{
  "n_kv_head": 1,
  "vocab_size": 512,
  "norm": "rmsnorm",
  "positions": "rope",
  "bias": "none",
  "optimizer": "soap_variant",
  "beta2": 0.99,
  "decay_shape": "linear",
  "final_lr_fraction": 0.1
}
Each number is 500 + 50 x the weight over its row's rms, rounded and kept within 0 to 999. Layers, rows and columns count from 0. Numbers have three digits each. The size before them is the row's rms in percent of the matrix's.

# down: layer 16 MLP down (transposed), 768x192, rms 0.155, rows 124-209, columns 144-191
# gate: layer 16 MLP gate, 768x192, rms 0.163, rows 125-210, columns 144-191
# up: layer 16 MLP up, 768x192, rms 0.175, rows 125-209, columns 144-191
down124 105:475561619471517428418429480519486492529520571484447440471506451515414522494445419559423579553559526512503444496455485480506425414428555535493567
gate125 097:469540470552572501513496497388495598437492492534537523492501483553447405532492561464551440516503491452444467494561555525431569463518443509532541
up125 098:551533509528490490470572498592514556451420509558533497528529458520510481463448490401501505505549535439492549509517493568554457487476480553509439
down125 096:499461542531471544469432482530485561489475535562422528487401470375533448579427536390493543535475516503473461580467482568445435412532525525470571
gate126 098:513565532520512536483534602466572521434457454441493453554478419467506561525589469483448519533463575397499482513583626425442466474386449564496491
up126 097:454577481534441513493485477468496488517411455408461486462561569456447506550528561407428408422474548516402421465568499485471512436414532551498466
down126 100:481548522511478430509537489564487503456525446513437388506495517487477449554502544438497545461525490436579480525482519566536616487558552449550514
gate127 098:453436551587457479524554533514540520492500547431465408466452533476503615510544514528455469515502534473512536552476503546463514484554483578420558
up127 099:545492492500521505523480581577536527485463461551434497550513544467529505479466435546426491507519502550499623477473551513452366457469586562435538
down127 099:418568526581500512581499484548524539557623564590447537488467527502520550524460530541527540487453543544474463443564524406446584523489477510575549
gate128 107:488419440516527550465556606505488451488449482478479446530547528420482464507507516424456453505540463435464521445545533493468453500538504515475446
up128 097:424585516572519407492492504540426497560494364556462491509458507464429520554538600573458574648525455451539487486601528490530517422640498550538567
down128 094:579456539485476463521471482506529549452491643579564429484494485562467431462511484469541512439530459588504488473395525503634457557428480497528518
gate129 097:439541574503450432488510529538387517525507565482466492501553517533491499478545531521514481586520399575470542425537495459574504469504478490454459
up129 097:475470509474538616520473560486574495535496541540528432449438493524517507438492524444502468476552527482447530474456474531553471502483571448469579
down129 100:543432451465461504419461455442553458415482411514569445494479451414495497561532440541477560539516516575473512477475460480441424571495453480546433
gate130 103:420425547496496472507489597507548547490500492510517552520473424434549422466471493492502523504477511502662513502526527426481482492541451492437580
up130 101:504585421431545585402621548579462504576521538487456494529506447523458534481494522503479444539506600531493487459494514533581573534409476524412428
down130 102:481512428409543556468529501474466477498517471552477511536378490456558442452488469495540495506495462552477458541532485439482544607519435379547499
gate131 104:496567493562609462495553573522522492536502431531535572491466606507446508472578512508503542547475475496534484441500488491504485507505487567403543
up131 106:521488528490539494423578492459469510492601490559418389493435611507549476520565511469483521385493497493488550551480478483497486613565511449475474
down131 105:533572463504400487558506470553582446523492499571498489533558599415495452392462538495526540450542384503482540551611476522474478449453566485538488
gate132 098:502542476490570474553516550464603551492475519416482521518458508577518524502536494512556450574530494468460489588463604460437489533460500532429459
up132 099:470453432454532534427596474491552490519583466593486489458584494427501471519492482553474580395535539460439548538508494534540469448569420531504431
down132 099:566526483529493503475392476507478466575565502510428496404442625519504477532511491481497545574527570601560499487473485586518522542517522537583495
gate133 105:439499560405404613529526537509431450485518499468497489531422566452426486472495496496442484496523433500558506474585471557488610562405581472433512
up133 104:543563522444560479439525460528506503542452486484531467519615586459528431555540476419397467502463571527376464498468425543560474495569467493514438
down133 105:528481495482538487541559475487456498564396395432423515500499429460523498534528541620487456464531468542472521606522482529436485506429554523486485
gate134 102:512455450459506510522513509365480478485513438457451478462544528438586402525437506500567457523504502542493466467495534542474476490578513575525488
up134 103:565470562566593491512552468447554429517532579474531524518445518530542518521484519537486585437546398514480587495595426532434476457428491422542430
down134 106:531479501388457554506487558451464531463452520448484530441511423497485489462563497540491409396530472464476465533543462446555426513543475497416471
gate135 100:482506424430517504549529531449473509465525495486423428486449524449463538472606421608569485461584485485480594427400506499508370466507493585484519
up135 097:531496486581570462502570486491497654538505415461519501544501572531472475498588422458563436483439554618398549503555435575456491584573498490539497
down135 102:482408470451453404501441512503515546417496577480454484512469486436393492438498520530478512553488550478565518530584554479600581487472555527442492
gate136 098:502437475513406509490517450548473455464429427494392498514479539504596414427477578439495505514542521574455497487509715552540499516555484431517433
up136 091:457499492444433417530483499538489505540473458562497411586538504486412480511427398466481461566559544507481565563391530501460362432484545437486472
down136 081:486505487551568525502605509542536444498450479392522578386443550393493537563521480467510455522419498454584425397541459521478504575509518516545470
gate137 104:407554516568496552528511562479534375616462531458497495487567527498529538480476572581499520445473515544563526522517441490538438548414447522559431
up137 098:487485514463441503484504504494468491432404480458537556491610541516519488437554515582544469400569459613486561448470439515537537469470582521524446
down137 102:567514570460535466522507546556475439476565510513440441510562461544447520411578511581472430521409516409435408498428495372495537509521558508453509
gate138 100:441497491572435535455501566462450443544529486505486518467545456513528535551515456542487623501477476426560482462576498493530457451515474502509481
up138 101:545469602449500503623548457527457501582520477447526507466501507522486596537502506509499551443548422510601409461448551583574498462574540475472463
down138 103:553587409551532440539486515489391489434568446583474436567400462515444373488488460593551585421518509456487552543519553526511401484429544564526437
gate139 102:378405508551502473599465520582489548478536425408464518502577482482457380603508505475549482489432449494501487468474542519473515497508427485524480
up139 104:488471477509537586462471487529469483474562565484522572487546475524531539437437499573523537454525528559504494502458439431498397537532416500511515
down139 098:451551432532514507592544523471605470588513501522471483471494510533500437463472519494534469459522508583429475416461521524495528435474432423483523
gate140 103:508500481538417534518425575548460509445548549582484472584459400457516489449425480519528480487538412522517530411515511572441520582503374483453464
up140 108:473431409512462426484550547386493397478412444508429538491537423515499477442518573528533528545555458570474496534574353471569496528471594502526419
down140 110:434552505514540542410488562483535516388434531529512551496462555490484493526463482485511521474538533490489499526474585375498562477556442507471500
gate141 100:495487456540561521614466494515448557409506480465476440492579551533439574515486473537459492543572506575417589520472455462540540432487536494446568
up141 100:522532500479493543559426490499479450540559456493500476530529588502406465449399405467479499444521442591525498480457601577531428561532493457573631
down141 103:630574524506420442500501504518525507539519414468455581559503519430505555566557553510463530536470569526573442565441569454555477453517555507519510
gate142 100:510455474479549507550473508538516480531527478477558571443518491533473533476575529540435554455474461469379480518543444460497460431582502484400597
up142 095:456583519479601426488470502524571497519510526386549518492485515436576547547521485496501446447543428468569516532542475509460496513492503503446509
down142 093:474491569561513524480523536512543469457505561441519565561481470481561518405415458537492544478597539477529437565485494435521501536484526445459602
gate143 100:504534406571487541541508362487521473485505602466516471464537548521542596514427593489469505637538470541470566533485450354434474503506476533518492
up143 096:521420494432500568536549542487491513573485453561520469518506518444639472418488456514501457494559392491481523452491418502528442524591576433511563
down143 102:532609469490520519545483564565545589531463542473431483462458480477539531446487478516602462417455408544518495516505472552473500430617480523492477
gate144 094:590503586482355460488503410489444467546505566452521517520631493507476504523561477641600529509632466520525607550497545498545493433552475483440419
up144 101:537471468459484445609575506527489503468447483478552486560440554519504452529497507505421499609536471516508462508493547490591482498491498464509497
down144 097:509537456497465530514449537444442473524519589493557537493457468527467485391504540457565500527478411455508470522528447558544552549562512513501488
gate145 097:533502533537495473407500392520538567536523500516512491441526511490484461506524533498495442484462513496523568482453501490519593464522568534496421
up145 095:447465480399507549540431542402357459454455466446470470429448541465484459591523552565466544581404449518557504482474533494473518511467612418543545
down145 092:472446476510506438488527489538453542495542529422534530525533509438439488473532393551416487428542591389483525571450472522472581536525469567583402
gate146 100:387511460546475491464537542453519565357487507457581523567376475513579506459413547546595604443425564465535569509507449445482479487448507527528495
up146 105:526551481449521526532423647507437521434490515582502493438348502439396513502473459532378519518438547488497444580451546446498432452505481476480537
down146 108:488565518572488539392557564457518461480580529503465550454513511555383534494425489550461493496394582455583554374508474508504488425573543485512522
gate147 100:512522464422474567574476426511497568453560446499538548490530521425583500456525511556479521556509528448482510417430477403640506483477580411612440
up147 109:462435461467479476476485515534449505473449564483439512424526580381443531506503445508544569523497544451480542472487404454542494453404440515578495
down147 101:541587436530524436530548500415529511458537526481484446390464572532488506478458403516491563448508437482497433448480483524583481472520412423471436
gate148 102:510588480475534597487565466520458476514418434559497589426422421548394494523497499465446490550476363584520565498502525481503464481483512485497481
up148 101:485608583596536581483440568548444576507470520513548487475507540463512555430565474494399525511479414416485574475560495506524528402549520469528445
down148 098:523476479544533484479467498511494523449535441422558410474553366498448480548522467517537546501540505500451446500412522580472455489525487542434460
gate149 104:500574486449506489425539539500609483477520442555434491508484465532494506528421502433460527534418476455523407459465448436463474532542432569487476
up149 104:466490551512420475542445450516538455535493473405539555576496448427468581519426534458453472437454519640568538504461502541450400558593574441477586
down149 103:531469515513525503533500506495555544586504522461435498502567489445474449481502466498548529418579545450561525490496454568447434479485509466532457
gate150 103:476423543545496561510468506550565532497545404508449538534509566558517487449459493451461526508482518481476519503500577438548409548478557508478491
up150 100:538407475478560480580533452527481473545517563578531594472543548529576495502544484530446609371523533514475468453640444562488456511613510449528406
down150 096:424468540509531558515509503455568490440586480524558478554441579436581428497518552608471527559522515483477419520490513462457582536540508486544583
gate151 098:583572458523390551507451501524454529594522612460558457442549524511563440496595479518457506509590532489480509452487525534502549456470463452410437
up151 100:587459487549471474481593509499452530529530484498560440478472497493509507498559396570516478520470517420487505540517477528520488487537505420546517
down151 104:454540499507513431426496512452496625553487500571547495453466547495428510428549448541557449436549530487480479476464558587479552443540498478448511
gate152 099:533558510465475492510486614475577447553445453483542562531517432584425420543625527586545464510512512481458618463543525466463483404479453573438489
up152 104:503562542497525462489547560562516518471610477492459538508486439397562480397447482446484502457545467496469504531422488528491520506513449525597472
down152 106:597488515519530506492500458497515440512545580572480510509528535488486502515482516447475389436494612550517512481559492565496480607449486479491592
gate153 103:548515540376495563560519517519533481492582462458485464616495392455552388542541533554485449455507380484478504516517490483505606517476493530444545
up153 094:488501539438564507423402614491467518464526492471492575485470471450525379481548560539515505437613509542516362471495409436531534513570482490502498
down153 092:470473461548524611449531515477559544525495473546492432452548510580458468423534455538476547491497445536474646461555468512420542579420547516559396
gate154 093:481513455507514559539490461582601468525590521705470473584445545540445486445455433532557528471531466513500488478485553519556485517478530562451508
up154 097:510544542483424482507506511532559447501499640452574499468413592505506528488523482386431566493399469398450610486550413585371558472527468446493465
down154 100:479512449462566508526448495452466457533589430514446503510429554417617559469509502495566525554438536430403481490458446511426390511487515452477476
gate155 098:385497527540458488509506499438518466475570412587452445529528498514440511511528451515453435466469582494448539467501584521493497501465507487527564
up155 106:421487505529400510459534475525523482498601421525475529598571572403482569568514623491423464463499557535466461549501510460524549456564575524540430
down155 105:498504478496477486520569454547528556454511527497507518523472437579536491621488494523514520448523616477432484398519519457462524522492496535533507
gate156 099:456487441510370512502545460484450444461467538540405444532554470495464517427450521563473451584438526535473509371510481572599476490576582463486514
up156 101:598570535443489476422457470507525431519621389474525490468473456485504632493507530587519417482475540497536421504530546530516447434560459486397541
down156 100:575447522486475528590456563578498453481479520602487461537479540480627454468494461572371547570489529585387540552558531517505501534384544480542559
gate157 102:546524474511580553530440497534504544593567529597467531545480463496423425499467494568424529488602447537499523514591525581507489543577437476473525
up157 096:548529549494493484452378566510527455467453461477477496535468452433493423511494459579441538452541488523597470566499466571544520500607509498505436
down157 105:556440487479610478533582523550473464468521492572447543512512538547509489521462564443514480486480415494613467468459512534497483460520434463447525
gate158 100:553467362528444508524446570520478557418501544504366510567443517520559458551481499530497411422480477507547544585518459474534500522453425488507568
up158 095:557514503578469532494575571513489529547477569442438517441355531440559485493467500524505507596523470525556497525455512526575485494519495540512466
down158 097:607466534551465484503534518436488482458476497566475546486448513455418563572529504491492531503464528511488456432485383539519425482506503536486542
gate159 104:430540422571541531498496459481553453480563552552570488519544490487499452455453481384482503511556477485484514474412557503578460427600425506546584
up159 103:557446513558503484465465437461533462489440580577529546537518439477476431514537545446571534549429642477481471493574446508521483554421475602509524
down159 102:518559544432442474476532556512505624532528513543416411515475445536410522534483531555520464464470446511540428428479509515503411601469463437562407
gate160 101:521387497480594554556508518484524499532428481484541514463484601449485461535408486542538445533493511501536485534435504449435517575496424566443511
up160 103:463513486442447465502487397410529522517378411559525503493550453516496466468560436518557582482407489490540487431501477464469475587475500498529465
down160 103:510458421526448552525540594551553532530565503589444457459555517464484441513535467534554484542532520429608553498448382526565486482535588470490519
gate161 099:530476561535482478481418567563445494499505455484431548550572503476497530467555486532577470470504552481496471512462510537550486459500543553523546
up161 094:479539435453506506517457434505556573504480476486514582555486493520680437530553473516594519502520534532535425564495471445542547439486519565553521
down161 101:487440521562568463540535561502451564489559509488502444494498598501402497506453429575423552522461547453442522464568513564473564520399486455517526
gate162 092:564570552491543456532511472431425559470542442543496525519508592477504505477534485451521458525431509423527561502553492433554461482523450448498571
up162 094:503521553512527603508508425590475440491433570560503422464489494456505521507515446487496485576542641505437458634529447542509459534466527458537491
down162 093:445494443379512460534464467483483559435421558526530540517477596507543495493517499434545422505505574493434487441528539487591549484491569523570484
gate163 102:483480519532501450502616611604390548520539488469472562526485484473452474534546551445463497442537462535474462478524465435461481508483523547540487
up163 097:483417528471446454489490461501608439541526478519534523554475500563504554561531478481504454487484583407467428494603589504541591595477417465496570
down163 098:431396551484502518444515537458479534420498400539522478567542535606506605588481445426469490546513523527393486512483530465452505499412438452551591
gate164 102:517474479501441500555475476404456450533556455542334479444453558443531548608495457459529461494528467535497516495542548448444495517455505479354490
up164 104:491484449517405470487553499497495479461443556498492530483417563373515409544469582512557553521546419501594590443449489463514494520543446569564585
down164 105:528459515467522430412429452520478497531508543494479587521543550569535548477477494529438448463452413414498558483442552559546510580515519465465538
gate165 106:443541464529517532519541434455446548491569466485528523546570552507539553464478428537515451473445516504528429423489520476545515565553483443423577
up165 102:624480524510482450393537501528482492473393457486496391444516457510498456454492549419463495463423529533438494457539457510465520543548610456490479
down165 101:420473446543457425474522437485448398545547524584479441493480515463568529586499524444465433519567555529552489478424474474497493439470462545525514
gate166 102:491447522474506450467550511530455472591434537492407531571501539453392571504500425482478553566438646461526519459459462437532514505466477554461452
up166 099:412472484437433512462571449497575519430487424512497542587461427432535588487406540568572488522497508542541503488479496625497479416473488414465463
down166 101:553506586528461413471430526563528464550491474429480408474501497527483467411584517435460501483610488423427506490413553475453447530527483528555443
gate167 098:488473435397506460626539427458544526444496455525470484440490466448523434447472463535514592508561526618564517488547462545439431505555508529460554
up167 103:501488515478512471462445366538514454554479555453435440560524552608575404407531482459559571467507484465491511584488468472421433507433464477469491
down167 102:454551514486459587500499498479561617475526463439537454459434465585429503579534519516575441526451463447558486484531509483554467568605554430497510
gate168 098:465572480490465469446505488486538472553464513585546497455387567573490559512509463479541568468462463542530495453510495584479577462548434494501480
up168 100:438515496433450419530481569493485532503489521543492517559435523526536500509486523465460455597490427412548454457530572585466524501505467487527537
down168 098:480463495582551503546458480464598495481484509373588531454640439595414513533571421422573562492487529485534482559483558514471526541564505548453470
gate169 100:444447494500537520502510511494492485468512461525420522415510491516464545518498567531422438457483614486421526454540488467517487524584416523454471
up169 102:489536446515553534457559443472572549460464490529561457512425502475593522491568457445492537559457469438435514495511470436525498543495584423534508
down169 103:457431434556532445521504622429508441576486500490529492463470482516465516454556431490527497490549524467547472535492461467551471471444540564553497
gate170 104:468533495439424516551632475507533450441538530502465537534512573441507502578465530509533524394515489513578526570501524584520570496579434540522487
up170 106:495446478531501396549463528519468506412527477567389458562484512526416453491416451549447542562588538518544510536552471493531482558596512437482471
down170 109:486493495517529514519495465512521498470594530494487513394506581544494466538491462462579510457606533465464485478497509577544352496400512451474561
gate171 098:441530583548585548554539512518455482539433510562379549526586519500468477575538545450488539597560449516560495471485585489483563445487600470567446
up171 100:416400472531582385484456503495408514495446484606411522546542489604532559559519443554557528463407507610496460434575539456530634519417573525538512
down171 103:410425497527485434636472453463570482528610515483410495511548447459526474473503497484463495503482462592508589491502442489501470440546537489475502
gate172 097:524489452451419502432406523498440534497501507577499511480618485488463488563484488445418497369479486484533492548540496476508523487393573462511511
up172 094:424492463454467421426424437518459524543468463536523507380528423476542486530521443465503454490507528542552462458514522521501488458553493518570505
down172 101:578498470454481507556485416519566514412518461486442528567520447530524476471563543425471499517522452552465503491535571580514544532486516498484493
gate173 098:603521520511456491605539490529401409545510497386485475501565516506381486536510534491488476450463459447480447458570460439458501444470455513382493
up173 096:449479495439456386476377406547554528480495538497448559447525487508486455521505497483488487551530396432622533547450404451537510493579544484491439
down173 097:586500590447534452501537596476464537483438473501472452430551397602535538486480504421462486531452544513488451567550605478441508617515423542461517
gate174 103:529442635536491563454519472477369525447523526487571474451526509482430512482473481527498445510558555553484546443479475526544564578394440525536505
up174 102:535427515477543483522434407498534452642538451450600538501530532534507626501544490512441463430487584582554491552587466550506540474497489466370558
down174 100:464524462478512552518507472484478577556574434537468587573481515560501434469516542413454466596382439493519466660475467404597439488489461604531531
gate175 100:595524557515449550534585579501559544520454506426492565560406518461484603543381521419431425540416556535517524474448498509520517473508522489505455
up175 095:642404465459564524456549507560531457522468538517396429514398520463493562494559548561548482499427466608508538510526523483510485481535477475495492
down175 095:405492401540489466517541445414587451516443516466494505511567505492520514643546501524430492526578506517469516494498529579444570557568473520544554
gate176 099:556527546508378541448583514580533459531496503451459507477482542423386363524466562448513512433514473505495536471452444523461470481564433440490551
up176 097:549462505530441569543472484549440446572554472489469414514452490517461492524484486524559534510505442395548545380512454554570480502435496434544469
down176 099:507503491526588544362531517559581468517532529475478472534557485536585581550592469528599467487517519495492479468424526523481526504518495509508509
gate177 101:573585539454520574537542445511498576448519374518511536576415468520476436489480477495505566517497559398577481441508476460529510478462544501440587
up177 100:531589524522589545469491514483627489500462516488508415461537518516476476478465518559525501507507530501540488512536564492520431418425513417459572
down177 107:373531431537506506510504410506504522460489489486486483477437503587535430496530526403449501533535417435497483529523469499510453573463567388452482
gate178 099:557539488558496502540517455523416462542532578540539584552472510424403484402464488509479519526453499538485472440465537491563422473537460411488469
up178 089:496506507467539480485484547540565620407597407502510490525549453517442546593531539442463468527477477547437438540516547579521464547474460545424512
down178 094:470556492521400428430419413530482458532532483579503402483457620577557437472517557496411537662480551488481521499449495485451475497424499481531487
gate179 104:513577490529471589545519479361556515489518535535471488445508578476472364528411492538496517479466562506553473447550534488468502469573609501570477
up179 096:599445485526509530347465547478513470416473505460486503488405446615485519557520501488502510526470520448548531575554555435522505435579478522540571
down179 099:523541409596502452458549576500545602558521619462439409546522499487458510404553407548492488478394543590439497369477469575497506556391505539480449
gate180 094:549554516505437488500466583463423474480508478455552571362523476542459552543522500419499442478441444548539554569493459587517527516500478552551504
up180 097:498459545498508524514507491513538488535489534552511446435503632514414451561501463491499531531491594461535445489487585472496490477506579416410487
down180 097:460484437526498424543452570502496529465522398445371507472510448506522447485541488414569540480565469500431527516468516509476590484450503480510469
gate181 099:449471525481502474488500598557506554425558550422520457469564435522483541543622589369501512515472545524417541452523489537478467481501460428500530
up181 100:513516492445567487609497586577459467539423589535546476503449405493506553583485545498532451416558488467573508549450426511405526447597472466525518
down181 100:540574485515582493489464540385457484482535501549536546490465451576573500453535574481498547564495470501493490482463490440572572480402542415486408
gate182 099:566531466466530583540470527507553499493537591428510511491626482503464449518584538502534574434529557526527563465537474500544488439536466558463570
up182 098:567477549498532608476450505492461457534464545493435485531597513440514523477441447545575550440482433401544448479489406459564522522526516500556556
down182 101:479543559625450602635513509574592546478467442548494542505514565563551518532505537521448455462479498405490394463490487437574532439474593512530519
gate183 105:527475584468461583505520495466549533478549559540545579575513546515503503488485484505474582450417515544314603484489498522540473500474507493457529
up183 101:544549462428470487495422525525450559455522507434576458429533447576480488517549524524461518486462529428536659549456491482531478600567506483471563
down183 105:496503489544487573544530473611451503576507464511446444514564524502517517513590509480494376551486614591482489470482529488506479426473457548473565
gate184 099:496538435445493441639534476546506478435472417441481558566530484500524544524410565443515466514441503484499501541495567511552526537440514383661469
up184 092:488462520445520460507500526489500520477515540373468457537469537589530485494478535495476467557551522461517507493433575448541508538552461480515549
down184 095:545556414473545477515443614506456525505410502517463499431534426411493540438535469477577458539515533511410587460521563520501510556502506520484430
gate185 097:479462572532470469510511472406456557508504500580563482514550538429493477557449465558452488478531414641489459534537568499450463492587410548389464
up185 097:479531571564382528484516556427524409578507445527572498535448439460482553558466534462494504530438594553487500578522467525563476544421474528403423
down185 095:472457429499461501502520482521501491511454470557383439566508430499596514437581448489415490544582467526509470504481535461434446469472506492583456
gate186 100:466549522538442501459493488549438502482493456560435551489484550428595427477448482531495456487439470535430448400499536482486465519454452493452529
up186 102:493538498553526487588564556495530482493481513539457495557503505603495544428542508466571560608448397612517483390426522425520467440499493536483470
down186 105:609559436546494413471523534480583532478568527526488539414483434419510458471508593579431537493462509525610571457424499565491423481557523504521432
gate187 102:495474398483501538507554468517460484513576508576465469416574528562443487384561457528553584454445514540530540495488470474577540433455459323472507
up187 108:471498476423437456487508440528467477480541528560580497523411473475491499516540508525518538515404506449577574551557459461510480482448514499459571
down187 105:446513546455520506450465490439445510450381525483496435598418561501469417576509503531588440481409414527543519441544495444502607392547456490473465
gate188 099:584495544478368435562480535590462489564487508524505451541522486524496513571466469537452509498523537517596512480417520503501459431474452461480425
up188 106:493405557542509415436491551479469521463514530529457554491555487439490574471405537505485486510504482517586577410483543483426430514432496460573546
down188 101:387531420548496469574483526579466568524518595530504529416459439442508404540397553614539625496558539436458493456507597496517436503490505507438452
gate189 096:502417408576540504476450470524564552502512487430391490449492532504488521426548513458579527410440490566505484516445477437457498519460440520485503
up189 103:498560461550419417537531506483552489462570487456543515576530495554482531524524479462453546535422529526513523517529433453474508498594551499531432
down189 102:621506580510593504458509518445509555496467559553497527459557454602595578496517448471419427522533550461522439451475448523379533555567508527451425
gate190 113:523522531494514449508508455471443449475436497526498438460509289475484435517472514499526429552417467413532424503466448451508508475403512507480582
up190 100:500460558475465386539494501427494373440513487494502576537463506451471433622506587492543535518446479514464426548510468524497546414501487495499510
down190 088:521505370495477615492536546574444490510482529594446490476439606466470460481431473508487513539478503538460498564433535487528555539474487509513499
gate191 096:498486549495456338520468478563510489516502478491452478491505517484481572462478499492520500575559448456485438521510495596508576509482447466415544
up191 093:479551473518472530493446482586430525497587435404568586520495413453510447469501475523472512462465540510486543413531468495435507506456417531419494
down191 092:515507493461518418506411516566496477499639455593588484601541445474648559436545551495478471546562508557515403471573571507470485502498523440486497
gate192 098:454556486402508502494525566436541532416494449545547531469508514532503494422448419466467507453544489559616427512586512604426422517461411491516457
up192 101:550427530496458601596531596430561464495507476470577529517511568498608505490561501511433623495494510568510465433398505485470481554496521462572381
down192 099:443569524530472373491488470546612523581527465558535469477440615535519538469525530521525482624407536548404454478519453550536540519515442507432496
gate193 104:530528445568518485423640474526491466531611498377538571549527485495625436420515454578552498450466443431526434572535511496433426436532536545483503
up193 099:336511555576540457466495483445546452504462503469520498450586450582357579554513492509496510521567510482463519458506541450495404502541476464557535
down193 102:490457574522439522517453517554464531451444533525478453487442541501488464506472503506529490489416486510558486515493431535527447413506436497509491
gate194 104:514532543415475553363522508509485540503495530543510496504528525503495515509535560491473499433482469554580501456543478465432519503422562509535502
up194 100:520571476456547433530491508554472524490554347468516472562452498503569473586582467473452588583470474449487522462553446459549464433506446509521536
down194 093:501466464461478483476451386408450609542478510552565543582550524610504482423554503466466542553498491598472497525523529462584486559467423541449515
gate195 101:583542562523446522460533512498457482560456515559527506530530489511534509488502458517438466529514581500547497614457570660418500542491500552390566
up195 109:559444512494526557383539525603438552522525469454403512594532528516501536516516406438537608498595554572548475460532426524504519523529458556471424
down195 104:386517458455497525532492466504558387471606489573383440542543525464562516464439495621479481486468526466482613489535468578562400545537549478536427
gate196 101:579566536556472513491513425477449460475621587520559551428508554493570553508479480543452457498411445606506502464551463509518584466450506421475442
up196 103:507557529463535443489469527482509455454605454483593584565506495497451499499532461485546500397488480567476484557477507498408448448448547512492532
down196 100:474540457466510482553470433466500467500426495459488532523454453515435557449531518546521499558369418448553523457537459508533496472493581358537530
gate197 103:511514449467518432492504569499402503465424518485504507559490413401484505495503429501401401478508546492469526572573530542547516487470519522486498
up197 104:463574428533497498473512419458483522471453530419431499519552517432499567510477506379560536525408428517521428407557563579487511468403549515560491
down197 109:594527453553484488550481519462576510496537491492604499531558505453571562483517461601524448488511545414400468491563515433472634544435482489471431
gate198 100:534496523482470472570470556537459484457521531508389456456523469539448571507438432561409549469482581494447534462524482425506448426504498529396499
up198 110:595521516446474485622432522561465536534429457566461518517461413532455506553453468504354569519494537519414527532486538430553447593505384455509549
down198 111:531424533453568412587528475539478566489474445498468466598449508488533564471488481465526550497489432445499502447573514504583582510513549407489467
gate199 102:469530426599525542491460558541615548527381499484421397539492492575511473399562495570504408521469512524514420526490438507502407477543501548509482
up199 102:504482482477418448502490593576454430567411488475507405539565372512501540475552468505452433528514485469565474507561409520465467470606390501554488
down199 106:422454454504505518574486571560454504544445530504470533479433537520517490479453580467510611393450522506463560472438506504541417473475504474402555
gate200 097:499446401428512495514469399434436506526475551470440516537455521468613523499405443470572498485449473552456463490571508489523459474414365554462546
up200 094:422503466444524610523334479528454395536471440469454532445523578517509532423480557548608553509416469581524554516504501516474486505515452464501534
down200 110:429476358523508459473507482397487537465491424479586475530517494486513484506495507442620515445495526522440533511587503576575486466472429484478544
gate201 097:581493469570467558488484497587514566414505561517513448514498541419501485486473573536506436581583456623519435386485486502576437445557476502529600
up201 095:544614470593482534476465469550502551473563488507475490593434555475565467515499476496454581589531481407582543565591471544557486472487445434487513
down201 098:486502461480528391530460479475457530518477556500611485526526467461485564563463411481595479481407585474506538528531540583467473472451437505579476
gate202 092:585496503500459440442462449515422507582495498474526476457462490482491438578490501465431573525551414521527425493501529548557606446584463487477489
up202 085:480510497630500637539561617590488490476577551522389464545569445472448516422552470532521478492444547522475447534517534482524394540553489500460515
down202 090:483524494469518460366480488448443474504365415538588441560443608481537507552438500433476516608584517535542425537532470548489594521488537538450545
gate203 102:508537475448492557537604508565643527469547443487480522522560480469468583502557447549487509495564500609497500431550405535572484563427553486446434
up203 101:495523536538563536461565523479440420497490601451531550576489535591460472478488519532391534496539506484502586485458527487510437390510525475542516
down203 101:441529479466540513612515475534453456446534449492496568482506500498487501591428516449587445437558543481453533523553520548531558464471462473548480
gate204 102:470454545504522485395413511437479447509490517538446532525508518464592489410528536537550420560559520483529532436478494453506529500469405530519385
up204 100:467500481489547493471569559469501477541571406527576509488558542519431508459473504464454459507499494458489567558416521458505533544414543419506491
down204 104:563451502513512461529520389393455510416505554549456424459408545521522422595471442517396492453546490542518495523522535492411455552458450502519582
gate205 096:597474534476600495500469488513495439527535611537389544428454531495445586475491458542506427491559462511501542515629487540459514514532568474496502
up205 098:513557442581500489557541498596621560488487423414521503464551528561563499521471459488490484504502523545383514443404479454461533575504534568607480
down205 096:527551582458491477479457564547495537490501547470525518542472494460502486446595478420523515511481493486545527515526442432448436469469564466542527
gate206 092:487480551508532554527515528581494444451467516522515551495421476511353537483612457505523511504459530505474518508603468521417538526485484457567514
up206 097:584448565505488576544504569532485617556468395582440540470593565475515484511492467491511413420481504542541511524430448574498522503536525406558548
down206 100:591463528507439484403517505468501512518541432489594524431453468562419499462441555521464486487485534481588581430553410478437533493492569515503563
gate207 101:474491428567505525557501477429581460563544501535477457483394493391471520488482519504453533623424581519450471450571505548492535599547519532589398
up207 102:522565578459499418474514487465485471496384448560549563525469429395492510562563556515524524526595578423438570591452454454560493468426517467457413
down207 105:592513496481532603522551495415400440488515504568588544594532540453499500487516469593540477454577462534521532518472560575528602480503467503597463
gate208 102:600397515511527561530496536545576508454416513460541468468509491464480604511501541476564484468491475396573470434483487432544602535501533438446508
up208 106:483561442481461557583552455488448449448489543516436452450511492480437527468584592497477574439609468492571469506441506388492413532515526439461524
down208 105:520445536498462576552424530467539475433506453466457504493514456472437482431472516589559553487496541409572457521480535415539528545388456516518468
gate209 091:448401432432481533486530497467466510508503554420556540551497628405436480536466513488512461461493591526513401482452567507455484523553497570477521
up209 085:404542522509516454443493547522489524495502420514556519549578472477468423491535532421468463524516482468468513477489571403523468540491578465574548
down209 088:572516438498459524471471408542487565586446552504540452459459525460568575470394534510496539458528546507542492460448426516516486479443334482501491
gate210 102:586443484552522526497480448489502429453442578554532453442481464499465529470408411507573449548411539436522402467460471474569474497495587507504529